config.yaml
n_layer: 15
n_kv_head: 2
d_mlp: 256
norm_eps: 1e-05
bias: "all"
parallel_block: false
init: "orth"
lr_mult_qkv: 0.7
lr_mult_down: 3.0
doc_mask: true
train_tokens: 91780000
dataset: "wikipedia_en"
Each number is 128 + 24 x the weight over its row's rms, rounded and kept within 0 to 255. Layers, rows and columns count from 0. The size above them is the row's rms in percent of the matrix's.

# layer 12 attention query, 64x64, rms 0.122, rows 42-63, columns 0-63
size [ 79  83  87  90  83 102  80  98 105  88  88  99  92  87  92  89  84  94  91  89 107  83]
[[158 125 133 128 138 133 128 131 100 119 118 118 124 161 160 116 148 116 114 114 112 114 133 138  99 130 139 158 102 153 134 138 121  73 117 120 123 132 166 101 126 115 110 170  82 183 123  98  72 125  81 151 110 119 117 143 139 184  81 122  86 125 134 126]
 [119  88 107 125 113 100 148 140  76 117 106 133  88 122 157 136 118  99 138 139 144 100 131 161 160 155 132  97  88 113 130 134 155 127 139 139 151 118 121 143  97 169 141 127 107 154 113 172 158 156 136 120  95  84 151  98 160 140 141 128 183 144 123 150]
 [144 106 108 139 145 129 113 131 121 144 132 143  86 117 113 112 132 178 122 147 152  71 154 111 134 142  92 153 127 136 133 143 104 121 123 108 117 167 102 112 123 126 121 186 128 131 124 172 115 126 155 143 149 123 110 151 119 144 105 190 124 114  54 145]
 [152  93 121  84 102 105 142 122 137  81 105 182 125 128 144 135 148 132 125 112  87 131 157 159 116  91 159  77  98 142 145 150 140 161 143 119 150 148 117 101 109 141 153 146 134 154 129 191 126 122  98 144 151 121 111 128 126 138  95 149 129 121 142  94]
 [ 85 157 147 143 152 127 145 112 114 175 128 139 171  71 140  94  83 138 146 110 148 118 114 145 135 129 110 117 146 149 124 117 118 113 122 147 117 131 116 129 163 172 141 126  90 124 129 120  91 117 126 112 108  88 148 134 153 123  78 144 175  81 138 109]
 [128 141 129 135 140  85 147 128 116 139 132  88 124 126 126 129  99 103 111  85 114 134 124 162  99 127 119 126 129 102 132 147  79 100 127 111 115 144 173 157 156 134 171 186 154 159 106 132 117 150 121 143 131 150 129  71 133 112 101 128 180  89 148 143]
 [110 137 122 148 164 141 139  91 113 114 127 115 122 106 126 115 149 123 162  76 127 142 110 133  90 104 103  92 105 130 138 183 152 135 140 149 172 121  86 140 121 128 134  95 160 118 126 110 178 136 132  97 171 144 161 167  92 112 151 154 122 120 140 109]
 [ 83 112 156 141 137 155 132 100  99 135 150 104  80 141 112 162 122 145 112 110 147 144 115 174 148 123 121 157 153 129 131 138 116 116 143 123 119 147 142  92 110 126 140 136 117 136  92 155 107 107  52 130 124 149 173 142 154 131 118 184 102 147 148 149]
 [143 125 130 103 129 134 166 169 106 184 132 116 107 108 112 145 161 178 169 133 110 158  91  86 104 105 121 102 104  88 129 128  99  92 103 115  85 134 101 120 158 119 147 147 136  93  99 153 107 124 117 133 135 131 141 149 118 148 111 149 158 132 153 133]
 [133 133 132 138 134 101 132 123 132 135 169 149 110 177 178 115 183  97 173 124 100 122 106 120 143  98 135 148 166  72 116 150 120  91 157 118 126 146  95  90  87 135 102 123 127 130 161 144  92 145 126 133 114 134 146 155 105 134 129 122 161 139 109 130]
 [ 91 135 101 133 137 172 156  91  91  82 126 152 125 120 155 121 165 139  76  99 155 117 130 146 125 132 139 142 140 133  67 131 135 135 136 117 135 112  89 145 162 119 123 134 152 181 110 166 145 115 143 118  88 102 124 113  95 136 139 101 113 121 140 149]
 [123 122 111 132 114 169 165  89 129 174  98 156 168 117 121 156 124 105 154  97 133 165 121 105 121 101 144 131 108 123 162 153 101 145 128 177 136 111 148 131 139 107 171 129 135 107  96 108 110 126  99 152 114  80 119 148 149 118 149  99 107 133  80 144]
 [124 129 178 154 148 126  87 107 126 106  92 105 107 122 106 129 110 121 138 112 127 146 152  75 120 135 112 157 126 116 169 134 157 119 149 141 111 103 156 158  91 104  84  92 162 157 139 153 125  75  96 151 160 113 138 146 116 128 126 152 153 153 122 111]
 [114 119 171 123 117 155  92 127 145 129 146 123 122 131 125 115 152 120 151 110 139 172 112 147  92 156 156 133 115 183 137 140 119 140 102  72 177 136 131 169 122 126  90 121 147 147 154 147 158 123 102 131  67 114 153  90 116 118 103 147 112 111 111 119]
 [109 101 102 152 185 157 125  92 122 131 116 112 148 136  95 120 155 130 131 158 119 155 124 136 102 143 188 152 155 110 104 154 126 142  88 136 128 107 132 159 154 150 192 140  90 136  99 131 137 140 128 159 113 109  84 115 144  94 111 114 116 143 126 130]
 [102 119 163 164 110 149 111 139 149 131  81 137  92 120 136  89 172 155 107 109  94 158 108 124 137 138 147 142 114  43 138 135 112 155 120 107 115 138 176 168 138 123 120 104 139  88 142  99 118 130 160 139 140 147 142 146 140 132 108 141 132 134 131 113]
 [161 133 110 150 147 131 130 129 109 121 144 132 132  85 101 135 159 145 106 139 136  72 120 112 132 111 127 141 133 128  88 127 146 142 158 142 158 132 181 108 110 134  55 130 150 176 124 103 101 150 129 147 132 138 163  85 103 127 149 158 167 119 109 147]
 [102 163  78 109 152 146 126 174  74 121 112 112 151 120 126 140 158 100  94 106 120 132 138  68 154 106 106 114 109 122 144 166 131 142 110 143 156 165  91 130 136 128 120 150 128 112 117 160 163 129 142 143  87  98 127 145 164 133 105 144 133 150 121 109]
 [109 114 151 147 104  87 102  85 163 150 119  89 116 143 130 107 142 165  98 138 147 146 119 121 146 105 110 122 111 120 134 130 157 157  95 148 127 137  50  90 124  92 114 149 140 143 135  85 136 175  98 139 149 108 157 145 135 123 154 121 127 145 120 139]
 [126 141 116 127 124 151 129 156 124 141 174 115 163 140 109 130 133 140 101 162 125 120  85 141 107 114 127 179 143 134 123 145 136 127  90  88 146  70 139 168 106 164 116 168 145 109 101 131 164 107 107 142 116 121  90 157 166 131 106  81 131 106 141 132]
 [117 168 141 101 137 108 115 143 121 114 134 117 115 165 147 137  77 142 170 146 161 114 128 111  86  80 157 122 120  98 133 139 100 170 201 122 132 155 136 149 104 150 124  99 131 125 123 131 114 148 131 135 107 130  99  90  91  89 139 137 108 116 148 124]
 [ 94 113 124 155 144 135 148 107 155 166  84 169 122  92 159 133 133 138 119  98 169 143 134 152 124  82 128 147 126 151 140  97 126  98 123 160 120 129 123 116 129 133 117 158 111 198 137 129 117 122 161 129 107 120  84 144  77 119 155 116  97 136 153 121]]
# layer 12 attention key, 64x64, rms 0.125, rows 42-63, columns 0-63
size [ 77  73  86  85  85  89  92  90  98  90  85 106  93  82  94  87  87  93  91  88 107  77]
[[148 113 136 114 112 101 158 107 140  72 123 117 128 125 186 145 156 124 129 112 145 140 168 139 119  99 102 150 154 130 117 133 104 114 131 137 133 177 144  84 156 143 117 144  74 137 165 119  68 145 118 124 118 140 108 128 119 152 105 137  95 139  84 114]
 [155  97  71 116 107 113 149 155 109 108 141 131 146 118 133 136 145 113 147 124 145 109 133 160  94 153 181 106 101 125 166 126 172 149 106 114 135  96 143 107 119 174 145  97  76 148  98 141 126 129 124 135 139  90 132 126 146 155 116 114 182 140 137 131]
 [103 152 142  82 144 106  86 128 113 151 121  87 174 149 137 118 115 145 107 145 111  95 170 129 138 113 142 132 130 149 112 131 148 145 113 127 135  92 121 130 117 127  68 146 141 110 144 122 103  92 123 165 169 126 129 108 133 144 123 187 121 146  68 129]
 [141 131 140 115 155 158 141 145 118 115 122 187 111 154 143 148 100 127 112 113 140 149 149 124 108  90 141 109  98 111 114 150 131 156 153  73 146 114 130 133 125 136 136 130 104 175 123 163  75 117 128 133 149  89 110 143 161 139 111 137 168 106 115  65]
 [136 112 118 161 133 134 148 108  83 155 155 183 128  90 101 119 132 119 102 112 109 169 126 157 147 130 142 150 111 144 139 100 147  94 132 172 129 117 100 126 133 147 123 100 118 131 124 143 130 113 123 116  98 120 110 145 153  64 134 190 127  74 121 132]
 [110 124 145 126 127 120 135 142 128 138 112  92 150 130 147 128 107 109 119  61 100 141 137 186 111 105 123 158 112 133 120 109  71 138 162 122 152 161 112 122 130 148 146 118 142 146 114 114 126 155 132 147  99 146 166  73 157  90 117 158 177 114 136 146]
 [101 157 113 134 117 151 121  92 110 165 122 102 163 104 119 144 112 100 143 102 166 137  98 121 121 101 122 117 130 148 123 133 142 126 152 144 141 131 174 143 135 114  89 130  98 137  79  92 116 184 130 119 120 127 157 144 137 104 133 121 191 117 168  87]
 [111 126 167 145  98 119 158 126 134  58 119 139 124 142 121 161 145 154 135 105 117 138 111 127 174 109 147 140 151 124 134 102 114  73 145 119 127 152 121 110 115 133  97  97  91 119 110 106 149 134 127 131 140  99 160 130 126 183 174 168 149 126  97 110]
 [122  95 145 112 108 130 129 157 136 171 124 145 172 149 130 150 145 156 137 118 120 131  97 114  99  77  78 110 117  90 129 145  92 104 150 175  83 112 137 155 142 145 111 130 106 105 142 101  96 130 113 148 110 128 126 133 133 101 173 127 165 169 121 135]
 [151 145 128 104 113 115 113 106 110 136 125 102  89 205 184 109 152 138 157 110 112 121 126 121 144  77 165 141 145  94 142 166 163  87 136 117 121 110 137  85 113 140 120 149 131 159 128 122 111 119 116 120  98 122 111  83 134 149 126 132 144 103 134 122]
 [ 78 143 149 125 128 168 121 133 109 102 168 108  98 105 130 151 168 124 129 120 129 101 141 140 126 164 118 122 177 122 106 140 100 125 105 113 126 146 122 171 153 129 123 142 166 149 117 144 128 145 113 100  71 108 121 102  84 158 161  96 173 141 132 132]
 [135 150 119 107 114 118 158 125 133 171 109 187  92  75 128 193 141 128 118 120  88 163 131 110 134 108 167 107 102 154 153 127 103 132 129 145 115 134 136 113 135  98 162 101 159 147 113 116 105 135  94 105 129 129 123 156 111 139 167 133 105 120 101 148]
 [165 132 164 155 149 153 103  82 102 101 107  84 135 132 139 124 112 149 110 124 115 123 151  70 111 150 111 133 144 153 183 104 163 100 174 140 137 119 131 135 108 107 128 110 140 148  99 157 104 127 115 163 135 152 153 132 106 164 144 128 162 137 108 123]
 [121 110 127 145  97 151 141 144  94  91 134 131  71 118 136 126 170 110 134 105 151 135 115 139 132 148 139 139 125 165 143 188 133 133 137 128 152  89  96 160 130  78 133  96 120 153 138 147 142 120 145 175 115 122 162  90  81 121 119 157 100 113 118 129]
 [111 112 157 154 154 152 156 128 131 111 102 153 103 101 121 114 140 149 145 151 130 146 147 112 181  77 133 150 136 138 119 170 126 139 117 125 151  82  88 112 168 122 158 133 110 111 101 114 132 175 115  99 101 130 104  93 117  98 123 136 130 137  89 172]
 [ 72 124 154 143 117 164 101 124 136 138  78  92 107 140 117  86 153 111 147 116  96 145 100 137 163 114 179 145 126  94 153 130 117 150 132 156 121 105 154 187  97 133 105 142 105 111 127 147 111 132 150 150 145 140 149 114 129 127 119  95 119 125 100 160]
 [136 163 124 117 135 120 141  78 120 152 111 130 145 153 142  99 149 103 102 143 121  68 110 135  97 139 126 123 137  89  58 103 119 175 153 125 119 157 175 125 111 159 109 121 120 151 157 102 136 127 127 134 104 144 139 103 102 147 144 125 142  95 141 166]
 [108 132 125 115 133 144 112 173 104 127 134 120 190 123 130 117 196  65 104 105  99 145 157  97 127 121 125  95  98  86 151 166  96 130 128 125 138 127 148 101 138 126 117 110 135 148 113 161 154 138 140 117 128 122 111 169 141 162 142 124 151 146 131 150]
 [139 122 115 152 101 116 110  93 147 136 128  77 122 139 140 110 124 129 145 114 135 168 124 132 132  97 147 122 142 147 153 134 155 161  96 131  81 132  36  94 131  97 102 157 168 129 134 131 106 164 115 125 163 111 139 141 127 156 159 142 123 118 150 119]
 [118 121 130 116 137 167 155 141 127  92 169 138 112 107 126 135 161 141 101 145  95 142 120 139  99  91 114 185 159 131 114 125 142 147 117 100 144 102 124 112 164 104 115 130 115  99 103 100 181 121 110 175 144 106 104 145 109 121 104 121  70 158 138 129]
 [157 138 144 101 147 160 110 162 142  89 137 123 119 140 111 130 120 178 150 145 160 129  95 125  60 130 146 142  92 146 120 145  95 140 144  95 137 145 117  87 143 138 111  75 115  96 104 134 113 116 162 133  97 123 127 121 129  83 149 137 100 105 142 150]
 [ 88 119 159 137 140  66 169 105 150 168 149 134 120  93  95 149 151 162 154 112 169 145 150  83 127 168 154 102 116 132 119  91 114 127 127 157 157 145 117 120 150 158 135 126 149 159 138  95 107 158 138 124 107 116 114 114  96 135 142 132 133 129 112 101]]
# layer 12 attention value, 64x64, rms 0.1, rows 32-62, columns 0-63
size [105 109 126 122 113 109 107 112 103 104  99 103 111 102 107 115 102  97  99 117 106 111 113  94 111 114 110 119 119 112 111]
[[ 99  96 137 134 150  98 116 129  80 141 126  93 159 132 128 140 162 147 138 109 126 120 126  94 135 164 167 119 184 151 146 128  98 122  99 132 141 186 143 140 144 125 115 107 119 124 117 100 103 136 134 122 152 107 121 170 118  93  90 143 126 141  64 122]
 [150 135 147 149 125 104 143 147 154 101 115 142 143 130 153  98 160 132  90 135 131 185 123 117 142 159 172 122 116 129 154 174 155 112 107 134 127 117 121  93 126 171  88  97 114  80 136 137 132 105 112  65 113 151 154 129 110 155 114 111 155 142 128 142]
 [ 92  84 101 131 122 102 167 147 105 120  95 100 151 135 118 101 123  78 151 108 151 137 128 157 106 131 132 163 116 151 162 111 139 112 169  98  87 156 143 133 126 135 154 138 124 157 158  95 183 140 119 131 105 115  92 133  96 141 139 136 117 118  95 147]
 [146 146  88 146 120 160  87 158 102 140 140 138 110 151 131 128  96 143  87 117 128 106 133 130 137 113 124 170 130  91 122 111 109 170 137 144 161 156 168 127 156  94 142 110  90 146 157 123 156 137 119  84  88 105 144 109 126  97 106 161  93 147 146 147]
 [122 113 163 123  88 101 117 129 120 126  93  94 144 127 148 167  90 134 122 114 128 162  85 133 104 146 129 129 129 149 113  88 136 146 117  92 170 125 159 132 133 115 104 146 115 125  84 121 145 121 131 120 130 161 109 101 165 165 118 156 123 171 163 185]
 [127 103  56 116 167 134 135 137 120 137 126 121 123 124 121 137 111 147 125 143 104 128 119 133 147 152  75 106  89 118 169 100 138 161 146 115 150 115 126 177 163 151  93 138 120 120 132 124 106 117 128 111 148 161  95 192 128 101 137 145 108 141  92 146]
 [131 169 142 105 121 137 124 142 115 104 120 128 155  99 128  94  90 109 153 131 135 126  77 124  88 112 127 159 158 133 121 143 111  97 176 138 162 162 113 121 120 131 145 108 134 114 150 130 103  97 104 204 121 123  92 169 112 145 131 151 113 162 141 135]
 [ 95 152 119 110 156 133 174 122 152 160 133  94 148 129 134 153 107 114 127 138 134 100 111  99 139 123 154 143 170  98 148 150 123  80  87 101 129 155 110  90 125 136 122 146 117 132 157 154 116 139 190 119 142  99 110 117 122 168  99 105 136  93 161 143]
 [114 101 166 108 110 156 152 131 114 104  91 121 154 129 127 105 132 169 134 122  83 132 124 144 184 144 163 110  74  90 171 135 116 116 125 107 153 125  95 142 172 146 110 128  97 144 110 139 159 124  95 153 158 113 127 110 119 158 142 107 132 157 133 114]
 [135 125 144 187 117 104 125 125 175  94 162 144 138 112 102  91  89  98 150 116 103 117 119 105 114 105 154 130 123 146 103  96 134 103 141 154 147 101 130 129 115 126 140 114 150 128  90 139 111 186 175 144 116 147 126  85 160 130 112 167 117 103 125 138]
 [106 115 110 193 157  95 139 123 105 143  95 100 112 133 112 135 135 157 134 148  86 104 166  96 104 160 153  91 157 127 164 124 138 106 162 108 124 139 136 106 155  94 171  98 135 124  97 113 159 138 121 146 120 143 128 133 105 130 120 131  80 130 162 120]
 [156 109 144 107 118 118 136 117  94 141 169 126 121 121  85  77 142 131 174 147 129 153 131 176 140 119 127 132 151 106  96  79 153 166 119 145 137 154 113 158 142 107 121  98 138  96 103 130 101 118 122  96 137 127 149 152 127 121  71 139 124 144 169 100]
 [130 167 120 165 119 114 144 119  98 111 152 165 150 160 165 107 151 125 138 117  99 109 139  89 166 108 128 116 120 155 157 154 130 128 118 132 122  88 146 136 116  80 118 116 146 167 160 122  91 164 132 125 129  97 120  90  85 121  96 148 117 156 129  85]
 [125 144 122 126 158 157 109  92 110 175 191 129 172 134 171 100 122  99 130 106 161 119 108  94 127 126 122 138 131 131 169  83 172  99 117 148 127 149  96 117 103 134 122 118 122  98 134 132 157 129 151 147  99 148  87 104 147 129 151 128 124 119 124  95]
 [108 137 162 108 164 103 124 156 129 122 136 113  95 111 128 179 121 119 126 120 116 147 136 128 147 112  92 125 153 129 101 149 146 142 132 127 103 150 176 148 121 100 128  99 140 104 160 134 116 107 102 120  82  95 130 137 175 129  98 172 136 158 117 197]
 [116 118 152 147 176 176 139 139 115 163 110 120  91 124 142 103 112  81 145 145 162 133  91 151 142 139 133  93 141 137  97 110 148 129 108 110 112 129  74 104 147 130 132 155  89 139 111 154 105 142 112 156 134 123 194 132 124 151 116 115 136 149 152 159]
 [137  89 145 122 112 120 144 111  84 127 137 130 150 122 188 154 103 125 119 161 106 119 130 131 149 133 103 105 161 111 120 108 143 120 105 118  71 120 131 117 119 134 171 145 122 124  91 117 139 125 193 159 122 101 153 113 131 145 130 147  90 118 130  64]
 [117 193 115  93  99 102 144 125  96 130 115 152  97 141 117 161 101 168 155 144  97 155 101 138  96 145 138 103 125 100 117 118 134  85 140 112 115 127 122 175 144 144 121 126 123 150 146 106 145 147 106 144 126 104 163 117 153  95 170  98 104 127  90 133]
 [125  91 139  92 120 165 163 119  73 143 129 133 119 136  98 152 135 166 135  85 160 109 159 135 128 137 160 118 162 129 164 119 143  72 142 162 162 104 115 103  91 133 112 131 163 111 108 106 127 150 106 148 150  99 131 109 121 143 134 124 153  93 128 144]
 [101 141 139 130 128 126 142 128 104 119 147 210 141 117 104 125 107 111 154 138 130 144 163 132  99 200 102 143 144 126 157 150 124 115 176  96 124 152 147  87 122  78 118 129  94  96 124  98 144 149 121 129 116 111 124 107 155 120 139 114 149 110 142 115]
 [126 108 120 127 148 160  93 118 132 107 120 139 128 116 129  98 110 120 105 102 144 113 129 127  98 101 180  99 187 135 112 126 194 123 161 142 149 114 132  89 165  77 141 141 152 183 119 133 106 111 123 145 128 149 127 126 134 158 141 107  89 131 135 104]
 [176 108 125 139 139 151 139 107 104 122  98 142 127 175  85 138 131 184 154 118 147  85 138 159 165 108 125 100 144  77 165 115 131 112  94 122 100 115 127 106 165 131 113 114 156  90  98 128 135 125 128 110  83 131 129 120 144 140 129 142 154 146 101 139]
 [150 125  98 146 147 151 140 106 131 132 131 134 146 159 144 106 130 154 115 128 101 143 153 129 124 124 117 103 138 144  84 118  99 108 128  82 159 113 113 137 151 165 181 144 118  61 155 156 143 122 107 124 130 158 108 141  78 159 118 101 111  71 129 121]
 [141  99 157 126  95 134 124 138 109 125 118 128 141 137 130 159 105 120 150 100 162 155 106 107 162 153 131 159 153 113 112 146 125 152 140 109 101 141 151 106 182 153 118 119 166 131 102 154 114 117  96  97  84 159 113 133 112  91 103 171 103  90 169 147]
 [120 125  88  52 148 119 140 125 125 144 145 110 108 139 178 130 162 141 141 114  85 129 143  75 156 136 165  94 146 117 105 149 106 110 101 147 131 127  98 153 131 143 117 142 114 144 132 106 150 167  94 117 153 157 136 130 148 131 109 145 171 100 117 133]
 [ 72 125 123  99 128 164 173 103  91  87 169 109 109 147  90 154 109 110 137 151 111 129 130 134 126 148 158 107 102 160 111 139 116 149 136 192 105 140 116 104 113 133 114 149 154 119 132 137 148  93 102 104 141 131 137 121 141 164 114 131  80 114 119 119]
 [135 119 105 138  71 142 111  87  98 128  92 138 133 131  99 125 123 105  90 131 142 120 165 101 149 140 155 182 129  96 160 128 116 132 153 139 128 103 115 166 161 160 116 117 130 131 115 101  91  71 157 149 137  91 105 109 130 113 150 115 117 101 144 117]
 [107 134  64 165 158 114 139 116 111 161  97 135 151  87 135 151 115 131  89 112 133 149 125 137 117 129 147 159 137 171 148 156 135  78 105 108 173 120 142 117 100 123 111 165 153 137 122 149 128 102 135 140 151 114 118 113 150  80 136 145 128 149 175 135]
 [114 145 124 129 110 107 161 146 138 141  97 149 133 101 131 156 135 123 133 123 126 142 128 104 141 121 120 112 138  93  91  93 145 108 139 135 162 142 106 145 124  89  99  94 137 147  98 170 141 100 156 122  89 190 136 139 157 101 116  50 150 116 120 138]
 [111 175 124  97  97 142 131 121 116  96 112 141 149 113 109 123 150 147 118 174 166 155 127 100 135 116 129 124 104 113 132 108 183 186 139  93 115 153 112 142 130 117 107 164 141 164 126  86 127 148 114 154 140 106  84 100  95 144 116 149 103 129 106 142]
 [133 110 146 145 183  91 145  86 140 114 114 161 118 146 122 135 162 142 129 110  85 145 136 117  88 160 136 120 165 101  89 147 158 164 156 153  80 109 141 139 101 154 123 155  88 131 126  73 113 124 155 131 103 132 117 149 130 106 115 135 125 146 122 135]]
# layer 12 attention output (transposed), 64x64, rms 0.34, rows 32-61, columns 0-63
size [ 95 107 114 116 112 105  99 117 101  95 106 103 116  97 103 114 108 116 101 105  97  98 128  97 107 105 107 122 107 102]
[[154 184 142 140 139 134 151 145 165 126 108 157  96 146 133  95 106 110 133 144 137 156 123 117 120 106 127 130  94 117 121 140 186 134 127 130 128  62  57 134 125 144 161 113 115 123 105 149 143 132 136  98 102 116 114  94 124 136 149 106 127 129 178 117]
 [115 126 134 145 121 147 130 164 117 142 102 110 150 121 111 150 114 145 174 101 122  69 160 107 128 103 108 109 135 121  96 101 133 139 143 121 130 127 117 170 123  87 154 171 146 123 139  98 106 169 151 178 129 114 151 100 168 101 141  90 134 119 151  92]
 [146 183 154 109  98 167 132  63 144 112 148 152 140 152 157 136 130 137 114 154  96 100 135 129 124 145 106  88 132  99 112 145 145 139  94 145 170 101 116  90 134 115  97 103 162 113 102 165 115 119 131 112 166 132 139 132 130  87 123 131 128 134 159 129]
 [115  70 150 150 114 110 154 100 158 126 128 127 109 113 116 116 161 140 136 108 147 155 124 112 162 132 139 110 128 130 169 144 174 108 108 122  88  95  71 140  93 142 126 121 122 115 121 153 114 104 123 138 187 139 136 146 142 161 156  74 152 118 134 116]
 [151 126  92 146 153 143 138 123 120 155 153 143 110 135 119 119 190  91  94 134 158 129 168  68 164 116 109 137 123 137 128 144 112 107 125 175 109 117 106 150 169 139 137 114 122 124 119 105 106 104 112 117 128  81 134 181 101 144 138  99 106 111 150 130]
 [ 97 147 161 179 122 125 105 181 125  89 137 109 152 122 119 101 142 114 131 129 167 124 148 136 108 116 173 132 138 132  54 163 123 114 134 124 139 165 134 113  84 121 142 135 126 131 117 129 124 128 123 128 120  66 161  80 136 135 124 141 136 142 141  99]
 [128 120 116 164 134 113 116  91 127 150 123 159 101 149 132 147 159 157  86 147 110  99 136 168 159 180 122 119  94 137 131  88 148 169 117 128 108 132 118 137 154 117  89 150 115 136 117 146 137 175 128  77 114 117 127  93 158 109 139  80 141 133 113 112]
 [156 112 134 132 102 146  74  86 113 114 131 157 105 153 114 116 151 131 136 122 127 147 129 166 143 140  98 139  93 109 127  97 131 138 141 158 164 106 158 175 133 130 164  96 143 133  80  93 148 144  73 155 136 143 102 125 101  91 130 149 139 148 142 124]
 [118 155 110 141 127  90 127 117 162 176 139 145 113 100 112 112 110 106 105 139 164 153 175 115 127 113 145 134 147 166  77 108 128 156 109 137 107 125 168 123 102 130 142  90 183 101 154 123 128 128 127 140 129 155 144 138 156 108 129 115 110 107  67 113]
 [125 122 137  72 151 163 166  99  92 138 107 137 107 139 125 156 125 148 127 168 149 112 131 164 160 116  68 155 124 121 140 156  92 133 138  97 110 154 117 134 133 127 113 120 104 137 179 120 174  78 106 100 136 107 117 161 107 127 129 112 129 136 136 116]
 [135 142 162  87 128 168 135 132 153 112 121 143  85 110 144  98 123 137 152  87 196 143 122 152 128  89 107 195 118 116 120 121 129 148  98 122 139 143 123 127 127 145  73 142  98 100 130 139 115 135 164  92 126 106 111 145 143  96 147 140 137 140 137 118]
 [ 88 136 122 133 120 132 116 179 187 135 127 130 103 133 129 165 113 134 104  83 130  98 129  84  98 108 130 132 138 142 117 150  93 121 162  99 105 118 149 120 104 134  91 151 139 172 138 121 100 119 128 130 147 153 103 137 174 135 179 132 152 146  90 135]
 [140  96 122 121 160 120 118 108 127 131 157  65  80 141 130 159  85 145 127 117 130 125 165 141 112 116 104 147 141 101 126 118 136 135 122 120 118 165  97 110 118 169 173 100 122 103 126 112 158 115 104 126 151 154 132 158 119 140 165 119 149  75 169 157]
 [139  98 131 117  98 144 125 133 134  84  81 119  91 137 107 142 138 124 134 123  71 156 130 166 135 140 102 156 133 108  91 152 123 158 138 121 122 153 140 118 168 127 156 126 122 162  89 111 104 144 110 117 170  96 136 159 114  94 107 143 128 155 153 179]
 [153 124 118 175  89 141 127 141 112 141 123 148 136 129 136  85 142 134 117 127 133 105 109 121  78 157 150  78 127  92 177  99 117 116 125 132 107 110  85 121 134 152 146 153 115 165 125 120 125 162 145 132 162 158 148 149 124 151 129  77 132 102 163  92]
 [134 170  75 113 130  92 121 129 139 135 138 118 161 147 126 152 153 160 120 110 129 149 166  93 107 107 141 142 103 104 166 149 116 154 114 162 140  98 198 140 145 115 145  96 111 105 121 121 137 120 129  93 159 115  65 118 130 141 131 134 115 114 129 105]
 [124 145 136 121 148  92 110 157 100 120 148 163 101 133  95 111 132 129 129  98 127 114 106 140 110 106 151 134 106 152 122 131 108 133 168 113 158 131 129 130 145 185 124 123 141 110 182 136 112 107  92  84 147 168 113 160  97 115  80 111 132 133 163 177]
 [178  73 129 125 167 138 108 114 154 114 109 144 143 105 139 116 125  99 110 132 153 124 107 113 114 137 132 155  92 173 119 145 109 158  93 132 169 146 133  99 123 132 131 110 160 118  93 129 130 114 158 121  87 166 109 146 134 177  69 126 145 123 140 126]
 [124 185 117 144 132  94 122 124 193 144 122 113 103 119 138 111 113 118 148 168 101 145  88  91 142 135 115 161 107 132 123 128 102 154 116  97  97 158 175 153 141 114 141 110 103 127 132 151 103 106 128 143 109 186 127 138 117 109 139 131 104 164 110 103]
 [166 136 123 135  98 111 121 134 153 134 108  40 109 155 149  76 130 124 121 156  90 101 134 135 155  96 143 139 120 129  98 117 125 154 141 156 134 122 138 155 128 163 111 114 163 146 117 162 117 109 139 135 143 131 129 103 119 147 156  96  94 177 114 125]
 [136 150 117 105  95  78 166 139 138 151 117 101 109 170 138 155 142 166 156 146 122 115 128 146 129 156  89 177  87 110 148 111  90 120 119  98  89 143 145 148 116 171 120 122  98  85 113 125 116 145 151 143 118 125 144 109 108  91 124 140 163 140 128 148]
 [110 114 146 108 103 103 128 142 147 158 134 129  97  85 152 115 104 104 122  94 127 225 101 127  93 158 136 182  84 168 116 133 121 114 130 147 149 145 105 132 128 108 145 124 151 132 162 127 140 110 129 133 152 121 137 132 143  93 125 108 136 111 139 116]
 [109 132 141 105 142 113 112 145 118  96 138  78 126 113 134 137 137 110 108 142 161  75 100 139 134 146 139 164 108 117 153 126 120 159 134 159 103 132 175 120 100  87  93 105 139 143 122  87 138 158 120 141 138 109 142 110 155  99 111 171 120 160 168 175]
 [108 153 107 141 137 103 105 134 170 123 137 149 117 110 117 108 136 164 104 151  90 112 109 146 139 122 104  93 102 144 121 118 141 117 130 153 149 112  98 161  94  98 155 130  83 112 114 107 131 141 174 176 137 123 151 169 121 131 141  74 159 166 116 159]
 [158 108 138 175 102 119 124 159 114 110 125 164 163 103  75 139  77 135 118 126 183 159 119 141 126 148  93 115 131 140 173 111 144 136 141 140 129 119 157  96 131 128 153 102 136 105 127 129 129  70 137 134 100  99 145 140 114 143 135  94  99 126 162 127]
 [156 134 126 143 110  71 116 130 168 165 100 137 186  88 147 104 114 136  90  98 129 144 124 138 165 130 139 145 141 106 128 123 148 105 126  68 125 109 138 131 134 105 130  83 112 109 186 115 133 134 117 142 144 137 128 109 138 106 141 116 166 164 146 123]
 [111 140 144 104 165 105 140 161 154 125 165  88  93 134 155 105 178 165 157 124 140 129 108 162 104 146 105 133 126 158  93 133 153 101 133  94 139 127 120 101 143  87 130 106 161 131  89 113 125 169 101 143 104 148 132 132 108 121 101 138 116 147  87 151]
 [119 142 172 135 144 171 128 116 163  93 149  78 109 170 112 108 157 133 163 111 144 107 155  78 139 151 124 141 113  87  93 121 107 177 123 140 135 145 117 137 159 123 120  97  78 108 130 119 136 133 126 145 117 137 160 116 111 158 126 129 110 152  99 104]
 [141 132 122 126 133 163 127 111 153 143 135 111 114 139 135 121 139 111 112 125 140 121 147 136  72 132 148 111  78 159 135 175  87 104  90  95 129 101 149 162 145 140 153 157 125 124 125  82 115 137 150 127 136  88 127 100  93 147 126 201 112 160 137 118]
 [131 115  98 146 143  87 113 127 150 190 144 105 113 147 132 130 118 117 133 101  86 109 170 149 155 139 156 124 157 134 139 166 138 105  91 156 125  99 117 111 103 123 144 105 123 105 113 188 145 124 120  83 115 129 165 139 101 101 138 131 179 124 122 111]]